From a checkpoint of a small transformer trained on Wikipedia.
Size: 10 layers, 4 heads of 64, vocabulary 4096.
Architecture: LayerNorm before each block, biases, normalized queries and keys.
Training: a variant of Muon for these matrices, 3026 steps.
Each number is 128 + 32 x the weight over its row's rms, rounded and kept within 0 to 255. Layers, rows and columns count from 0. Numbers have three digits each. The size before them is the row's rms in percent of the matrix's.

# layer 2 attention output (transposed), 256x224, rms 0.112, rows 159-191, columns 56-111
095:097084132175199128124100131155106120083159073103099125159137109118167108152161094099133186145121185204099107132142148077114167114166122130072124128193095169083134126132
100:119138147119083180123140123164129166081130153118187137153218142155144066142118126119147130158169092118117157112136133148116077168144130093155129136116151131128123145113
102:099141093076143117147092160109140124163184087135162146132163105134184116224115120085166093148165133109110189090160143168044110149135158100128166122188132134048092161123
102:141182089161170134150164108128096100100166130098138140151100136128144099083140089128067112096127080135123137083092092088154143085119121123124112148140137215118128135134
092:131146146141143165130104155108129079121109151130093127138158144114151050199173202150169141127117129122129175140137111085099071172098144104115109168116101147129130104121
101:112129139128115163124127121104105185088113174122114112114078176115118150116133178154143135115110167141123112116136118115086174066109161128152166104163117088139195087070
094:094094100110177141088174121122145118147054106161154093101142111124132155148136119157080105158153094137084184129125146131037120124126142171142068095147144138120103108136
103:100150110056110182119101078060173132170131083133172117084170169129164157141164156151140128100097125103161142146155099103133138132107161112216081138173152130153179080152
092:122131116090118103136113142160099141084216118190129193137141134111180093149080091099125129137132113138094139148191135153066088164111122147144124181100118130129127188116
094:121107120104078098125111145120179097107134097066097157134142130144109137134036057080163106155094147139159123164111150096121179160106144107156059190104069134079113084138
095:093122141132120138095144071133147066108091109155165093114099140121126101075104137123123143129165034161123095151123052187107128128140126059130104113160187158107097091103
093:152167134148196129116119171093073097128148157118104186056097147183110147149117101135186139120135157129140066158190137080111102137150151168133132107072102129142157141191
096:111115050109136126198089153052153101162150205119093145124184171108122166081133107125112095142105138147183165137113171107079147080142166131131116177115193156142076101149
100:121161110148106134098123104161065121072111155078121103139131118065127116109136169087129205103118093117145152164127179141144151160140132115108110095193114126151059098147
086:105165144096159098122073131099098126119161116162079083163133109088161085077114080095155137139145085076167139145160120122104065115110113088097122117131170102137147149080
094:130094124135151161163168086070143183149127149127144139161148156091137069141062150158149136118066131179163066103087149129087085101092137124122127178133105135162162098131
097:161136145141120140144109100118140074109123103178122123110056128108087110099084134141103132127165161169130082152141156124200094182185095120153137181137158097096150184071
092:116111173095155115141110154176136110153137115072123117115168098108131201116149170131061058126112104199116161204033108105146142133132151147152097129082124113106110119163
105:145093102114090094050115145095108130073181125144073174085126118149150082140121144142150077162184087155143122097127100110119133146098109150183167111166142147121088111093
100:146096120077160151130059123104089098130119134162169174151177108136100103072121138136146123114077142104098141130131118075198137118128115172174124130192092129089077130183
095:085097124208104148209154164129128127093150118093131134120113148161131165102081139099087132095192113151137129107116136105140134106116150140105157063152091116199101096145
091:136132137109166101122096136100132103107112097139141092145125153114093128141120130146102091103118158176073145149221117140099136167079132095093098143186105107151065105102
093:138128169102083090117103168102183092135099112119122172182169174123176152132127095166207129198121093092091176155131181101122075101152153161117170079131113157200073144105
094:093140133181141144094145144139149167141182114121122147137137199143176151153130104150136137150116110107173131068067173142071157160158117123182093140149130160162111167115
098:128144110138123161108134126115103136128083155094073129109155134137108076075105146106102127090133167094194142141128173078137079114146139039118117120141106120094075179106
093:116089177169093087142179127115149165083134150101154154080139184169123136091118137143122129108109180180062149132148107159090185124185113084126104112108187160162102162102
085:139102111112129151131155109145149188161147063124041096167147143118130115113154148087137070149151103120127150165116157110102113161153142162151055106114085124124136103110
092:179118099148072099116067172110137100161094122057087149065118151120194135140147108191049103128129154185139162192150110104140140159142084149096114080092146145133086128155
106:144120172176123122148134132125183115204137112115163132133151163109138142152114104071131152152123106121151114099132136114096147109132099171167119151104157135207165191143
102:138141115177157101147122150110190113086148110116114146093122123125146092130105097155100115105175201180089120090129081086191126077079121111164112175119181136129110125128
097:154059087097121048122115136105143157122176092131135105157124168138138154115170107164132132120098096084112162121114130118160113118114136137108156105153179096119119084188
088:118164150093132116102141188097167093171110122141059151126140168142113101159132120118143102130163110090087186072174112137132118129125101120072115174123133104119118101133
086:127127111187074051090171130172134119097170109173109164088141090125128101218147105126154108155058144162176099170122160118159103189136184076117154109104180103113101140096
# layer 2 attention value, 256x224, rms 0.13, rows 160-191, columns 56-111
099:141110121151138180157154127100105129184113139119072106139121109129101090179090179123127127151112131079121131118132100064151116090088187170173130157159135113165080084167
103:172108155135132128117161099167085133053100160118138108162119123125073104084161184112141164133144075121163088129113168160141167209126134168110157137074108161160156143153
105:086161133116106132124106119143211152127070078108112131165185162127080128106149180122107114142137145171177111174112095137141101143151138075125124090112149111148129108132
093:124147077136117140117149119147091155183134110126187131131122106160109208111140120119183145144165148168111093081099134206135181147118090135178108067123111141147138149059
098:106062089149127082108126103132186105165122120123122155137151088162142148109097059155098150135067118058137105153150183165155090103103098084078114098131121130104100153162
096:169145122112079136159127096119113123110108144109145092172137146132168104127150174084185133102120157126166114143109179107176083061142118154073171150159130124134154142094
103:145101130173145062089111134116124115098146135114138077180040135170127096116068109105159131183133054137144130133111179109074108084153133142108129078118114114118126141141
094:157152155094109134118158120135168084179048116093122115096116118139092136110163135163124136124143060100138153102109167162125119121120109095109145123170148159087195132139
096:164090105150172109139113132129130172151158104142145093145198112183096111150188233139127109136147138119108149102138091144145082133145173149117110121123132116237167151133
098:102122130137174100130140115131123149122126089136076167130095129101108136106118117182090076179097182141136086090101155147151138118114124203156086146125071149140096231145
100:110090132069064103134112148172129163167082172149154023118156159098195113129141109102108139107088083167152144171137179135118141167153082116133115115159150107108121112123
097:146111176196101138091140095191133169091077090087156122144124103157079085122100197111076170141121150144083126110130064169196102152116092123111128112119085125140171148101
098:093060133106164101124140115100190125119171145181146150140113162156115050146101073114153084152149102163103147093093118104141083059061110166127116154029134109141111104053
091:138110084171077146072146131182163127101129149046166116102110102146124129133149116162085138107135205184101066166111155168173173106150085118100141121134129090153137123136
093:094149093140116111098098126193100112147122129093091081095082117185094120116201149115124074116159144111076167152142133093191145150120135155185124083081163158115080108119
103:136161083099138162147126129113152119170161141103092125101135101107108106131126037085140066127137133109092148120085136118142155117101117143124127097131093120154092162180
096:116158087119077133107125102131110139163106124135103159134133159142076089189090121134221169132168131062170127048185142135123106187086076109099165124159036125148146170071
100:113136153112163144142131123108164105149081151126203050167099121152128189117166078163110187068082114068184135155130131129049142168144104158074079127163096161136129122074
095:104127160149067098149180163139186128147154166103143169109114179117183147176102111150149183126157123148126165132109124193095130157169143147139098118037088090144102139143
097:127142133079146114092108128155115127137123092117114172112123091076164114163163168103159172124131155112114117116158124127126129122132111074134119092129149090106144146080
093:109070130091110187133120112133140142110149123166141183080169083152124152131178151105148144168112070127116076092080112118135127082141133162065108122076158190107171147176
094:128122126150115142165158116140076114124186160110102091124137091175141133141088139126077180149088169138138113129142070214080187123168110111127153151131085139041204101126
100:137194128122137094151104107197118090171067113130124108116119078130065077115080157113119186163128128126126099176146050155153147146102148119114137149169166094156124085144
105:134149106158121149180093088110147172179095087111180168159076143191136088166099119097114117141158157143082153080112117109175149133150159195170139121072128178193063081143
098:215155122070088143128124142143077117078110105134068128152165121101077128144153117110133150169164100134144158104129149107162095140102221103129139124130078116128101154154
093:132188123169151155130093184107126090149148163139171134133130089122131122112079167161123162129137100125135107087158147146098165100089167087133182197134105074148140109162
100:093153156101189127122133152136144159155162140143150148134149155190052131089107165122161145077145125103159104040119206153061116125163172110134152182166048075194151120101
105:106099156129175148130139142096082127033110134098073095104116139137138119150138162182143130126113109107097105104148129126101108155107166109122127126186107143053132053123
101:079104212085191188165167108125032166164104189117164108105163196150087157124098123112103104111139076078122113100130120119057130173141153197132098100122071096149148178156
101:097139159145158185128140151146138144097124145094086139104121059124119093140077099054141143119112160139121079115157156129084110149141125110119137169100128097112130161100
091:136084106127148101111051106144083121139156137106155126097133061131146177090205150097109124144096155088172116116135077109140155136173123179140164033158095151095128191124
094:073163165115156154151125145141116158110076140136187087176125141132122131094129134086121134100205097117094158145159107125083152117093169165110107174115081168150194080132
# layer 2 attention query, 256x224, rms 0.124, rows 192-216, columns 56-111
100:127116156151074125136141044190161187133155121177152129132101104115088091116091151122119102110152118122142102152109104145189105140169148135100112147149122145116129164154
100:074178122157087134138143158159122091151187102130142117102117093063095073197161130134086218108171143136152127114138096074143084144212069088121096183124092166121172115128
101:133106092112103138141083120140143125082039141172122130136127118102131172094091119152102079153164101125143095147112087138131130135089102101189134141168169143103153157065
097:167152179029090159149184143117129107183145115090091120127101137145213105099157104165127101215073125074105126100165136079127112149184118150149136166099122102114130105115
097:127168149079108141127118133147133095087058150167087146185152098117119098125215116100134191126150182205106089102116146050169139111100126118126129162059089143114136126133
104:105173186118111159126112133129152213173119166166115123145057181055146187156123088147119095099099133100105109190120092094174160129143147123160132151140101097076153111112
093:142127132122151159148188130087113143128096161199090180113164090083098111139140081164186158071101146123099147143154130183153133116128089174080148129092142156133086127151
098:094107070181127166140150132104055106078159104170068101082081142117136108123107153106091089077122134204142098082134138164124112111145137069131103189130130107160154123169
100:098100116148121110119113156143163133127123076088148118111108092050114127102141110077118164221141193090142107139095125140113125122081120156120085146159181158092126173168
097:147147112106090100138088136107136141106150106124123121100154095152079128142165067116121122098164106139119136200166141109168083132143128129139064151143182176087163138139
102:111113141118112131104074162103104087154107107170162120109205167165076141170111155130162152092144104120116163161101159161092134156095144193115208151101148134128099146124
092:183160142138136134155119116158143146142102132099151168113131112141060167110118087092125095119140136157126116123172065109131154167092122050055111135137156124122114150101
104:080173203085146199095131181087136092144073170113141166145112118145096095110110178095149178099081131063119133107132163154207127134101109141075118172125082090107124127192
103:130146130082137078179153121148141149146107074183148106110172100084120128152117113166137157189089157089142181098117144095148127099142128135097163118121103089136177158154
099:094158127150075126119083132148149204142124085158099188113162154074215103129053133108196131211123174137171154140117067140127105067131145100097105141121143147109137158091
102:122123141102193145107146140122125092117087099084105094126105145071114132106153130054097109095175200142103109150099086112074090137091142125082126125109132096155100107063
098:072131126116184150170113080135096068172070165201124120090161143144082106073139144163148136101145104128140165084106116094100117201166131127154099121122151187126150105154
099:118189128160118174117099146193144113161166166128117119155126160125055109082119191099103106111112134142112105106152126139149140108106120140133126155045136134094075127129
104:107115090155085169139155172131131156108095096087163124182183143130131150093134150058104129164112103151155126161160135150138064184111091196108115157108098125139206127148
104:100159165137118110136168067146148142086147167145173097090121147127131114149106097096151122115107110083133063154169184112078116091113118131137107115169128104135163095133
101:099106140161127131106082168086217100140083078102115109174140161195194105201122083189089116178128175045104103113111175143108099129100116151120150155113093205104141175164
106:183138109161148075082133134128166161099108086120086167084111142166135105158144111131122141104092124140150048157134118111110125162114081103133094117102141110111155181138
096:152146080074116111107078086102105099116176185111115135154072101130178138147114091139142140059199086080121140121144105105124127174111135110058165081092132116117139154122
105:106104156125111103132176132128113176153118167145129100109142135137160174141138051080142146151146124213142138128095094144118130147072153132137106182115144142107162090115
097:106138180101147138174110143126116146151143151141155100103142124164099118082159151113135094114127123112179133146156176144102084165144113092135142098128222074101186127096
# layer 2 attention key, 256x224, rms 0.118, rows 192-215, columns 56-111
098:109103188155108126148116088144134139108125165145106135150081122116089128156138151111119149117148148078136087164175083131218128128141114117096155134135113087121131111150
105:175139139159111111088132148149133126161120150081174113125178132157088151108114140172110149090174160125102120107102129092116174102119110132105114115121106091047148135070
104:095169128188123120123155133091146181138131162193114161170117154118070142121136094019096124151133101112141121223120145143128165135130118178102131158090117135154148162126
102:105118130063120092043121142182094126120138088123122125131155096086133063100202150154141140119068123076103135104151138104132144138116117148131137138143108135162136183131
107:117098081177116148065131080171143139093135087171128092125142147094203112157156107136100157175144096168125095123072080107150122111130144131135087117138160118142113095104
100:141105130124093106114119105122140103113057140055150181098105140161089096151140115137101188162084159142162182138177108090073141098143128122172110164146075087163154116116
096:113176152123114131105159110121147150115116113205163175072118132147078128096114167105152092123134149172078213096101132077159177093149185075104122144171128104146106128177
105:109132103179122136139090119157117150078217174183099099115089087176099136121077109134103141056116111118155160097097125133112130123152128116128169122141160122144118144088
101:130131113149067156129168068145086110136116155201088125155146110091094114128143125115139084131130203126138129145120096162113138134122110111136174178190094087094124114146
101:092225120094072070133107135101138121132121145133122166114109064128075146155123133125115131158130128154162099140147117170135136114133092121161165134116125161146163173162
105:063138173089077129121102176065093108170070087161109130111128144094137069107125197119088201090094191113138146110146138113127127141124118141163046200090094126087097188094
102:181162184106141122113148185172122110096185072143161150109124095187081134092092119113110133111088099154142109154111143140122125182144126114104124085122138113113095155180
106:086141177106144156131069078165174098162142142115127152130122044111106086093073117156151135173010075099120125064105101097199105146103125125107098189102087154096131087160
098:160151134171105130170096161141133118144107059140118176053140060158124122117181123136106233056128129082155133076142089142138109143118143052179145150155079122112226061152
100:107115137165076118134109132120159163144124112165125147154122157121114055172096108153175115161096175121090152133122189152085188112105096127110136188177116094143197131129
104:138067181077136115112156075129091123063116165113146100080176107128117133167139158114170137125107142147141130162146142163119076103149090136149103084144134156136114100074
108:055074139166148076188124115112090165099150092164161168118082135118123094069141139116100164128171057112113077185073138174189115134137167119112078169120109120079166170149
105:128136190073142096141114130077193178160103149084151161126131170109122073067167127119162129128105066168191130107121112101148143158122120143128129163111170109114084114152
102:128075181139093128097114164111125117107095164052160128175107157181169106132150108106112150175118175151105152163141113102151114137146131128078137150141063114179098118179
101:177148115118121148156140077155121121190186179086117094078136153098099112159083139154141086111193097159194144149159096131159067139110096131126082063099124098149154098100
103:138114097088097141130163222132166187118091092135123118137126131142144150161172089116154181167142107102102139117131083156167092134121146164105137123178168148066060177160
104:095138161091163104112106151124094145142152068136136125107098113161071109132116123163143056137089096094134132183125192135143157144210096140127127130184089188106177119099
092:122168102127134133098106145092061058090164120094171137095089127113134125119154124145078080076130127168082083123132113159055068120073152080108121094100131105169111112124
100:146183143080106123093200109149156106187110123118193115121144171148099186123132123136076093097090156131104137125148146194083169132105099122193154118057121111121195139124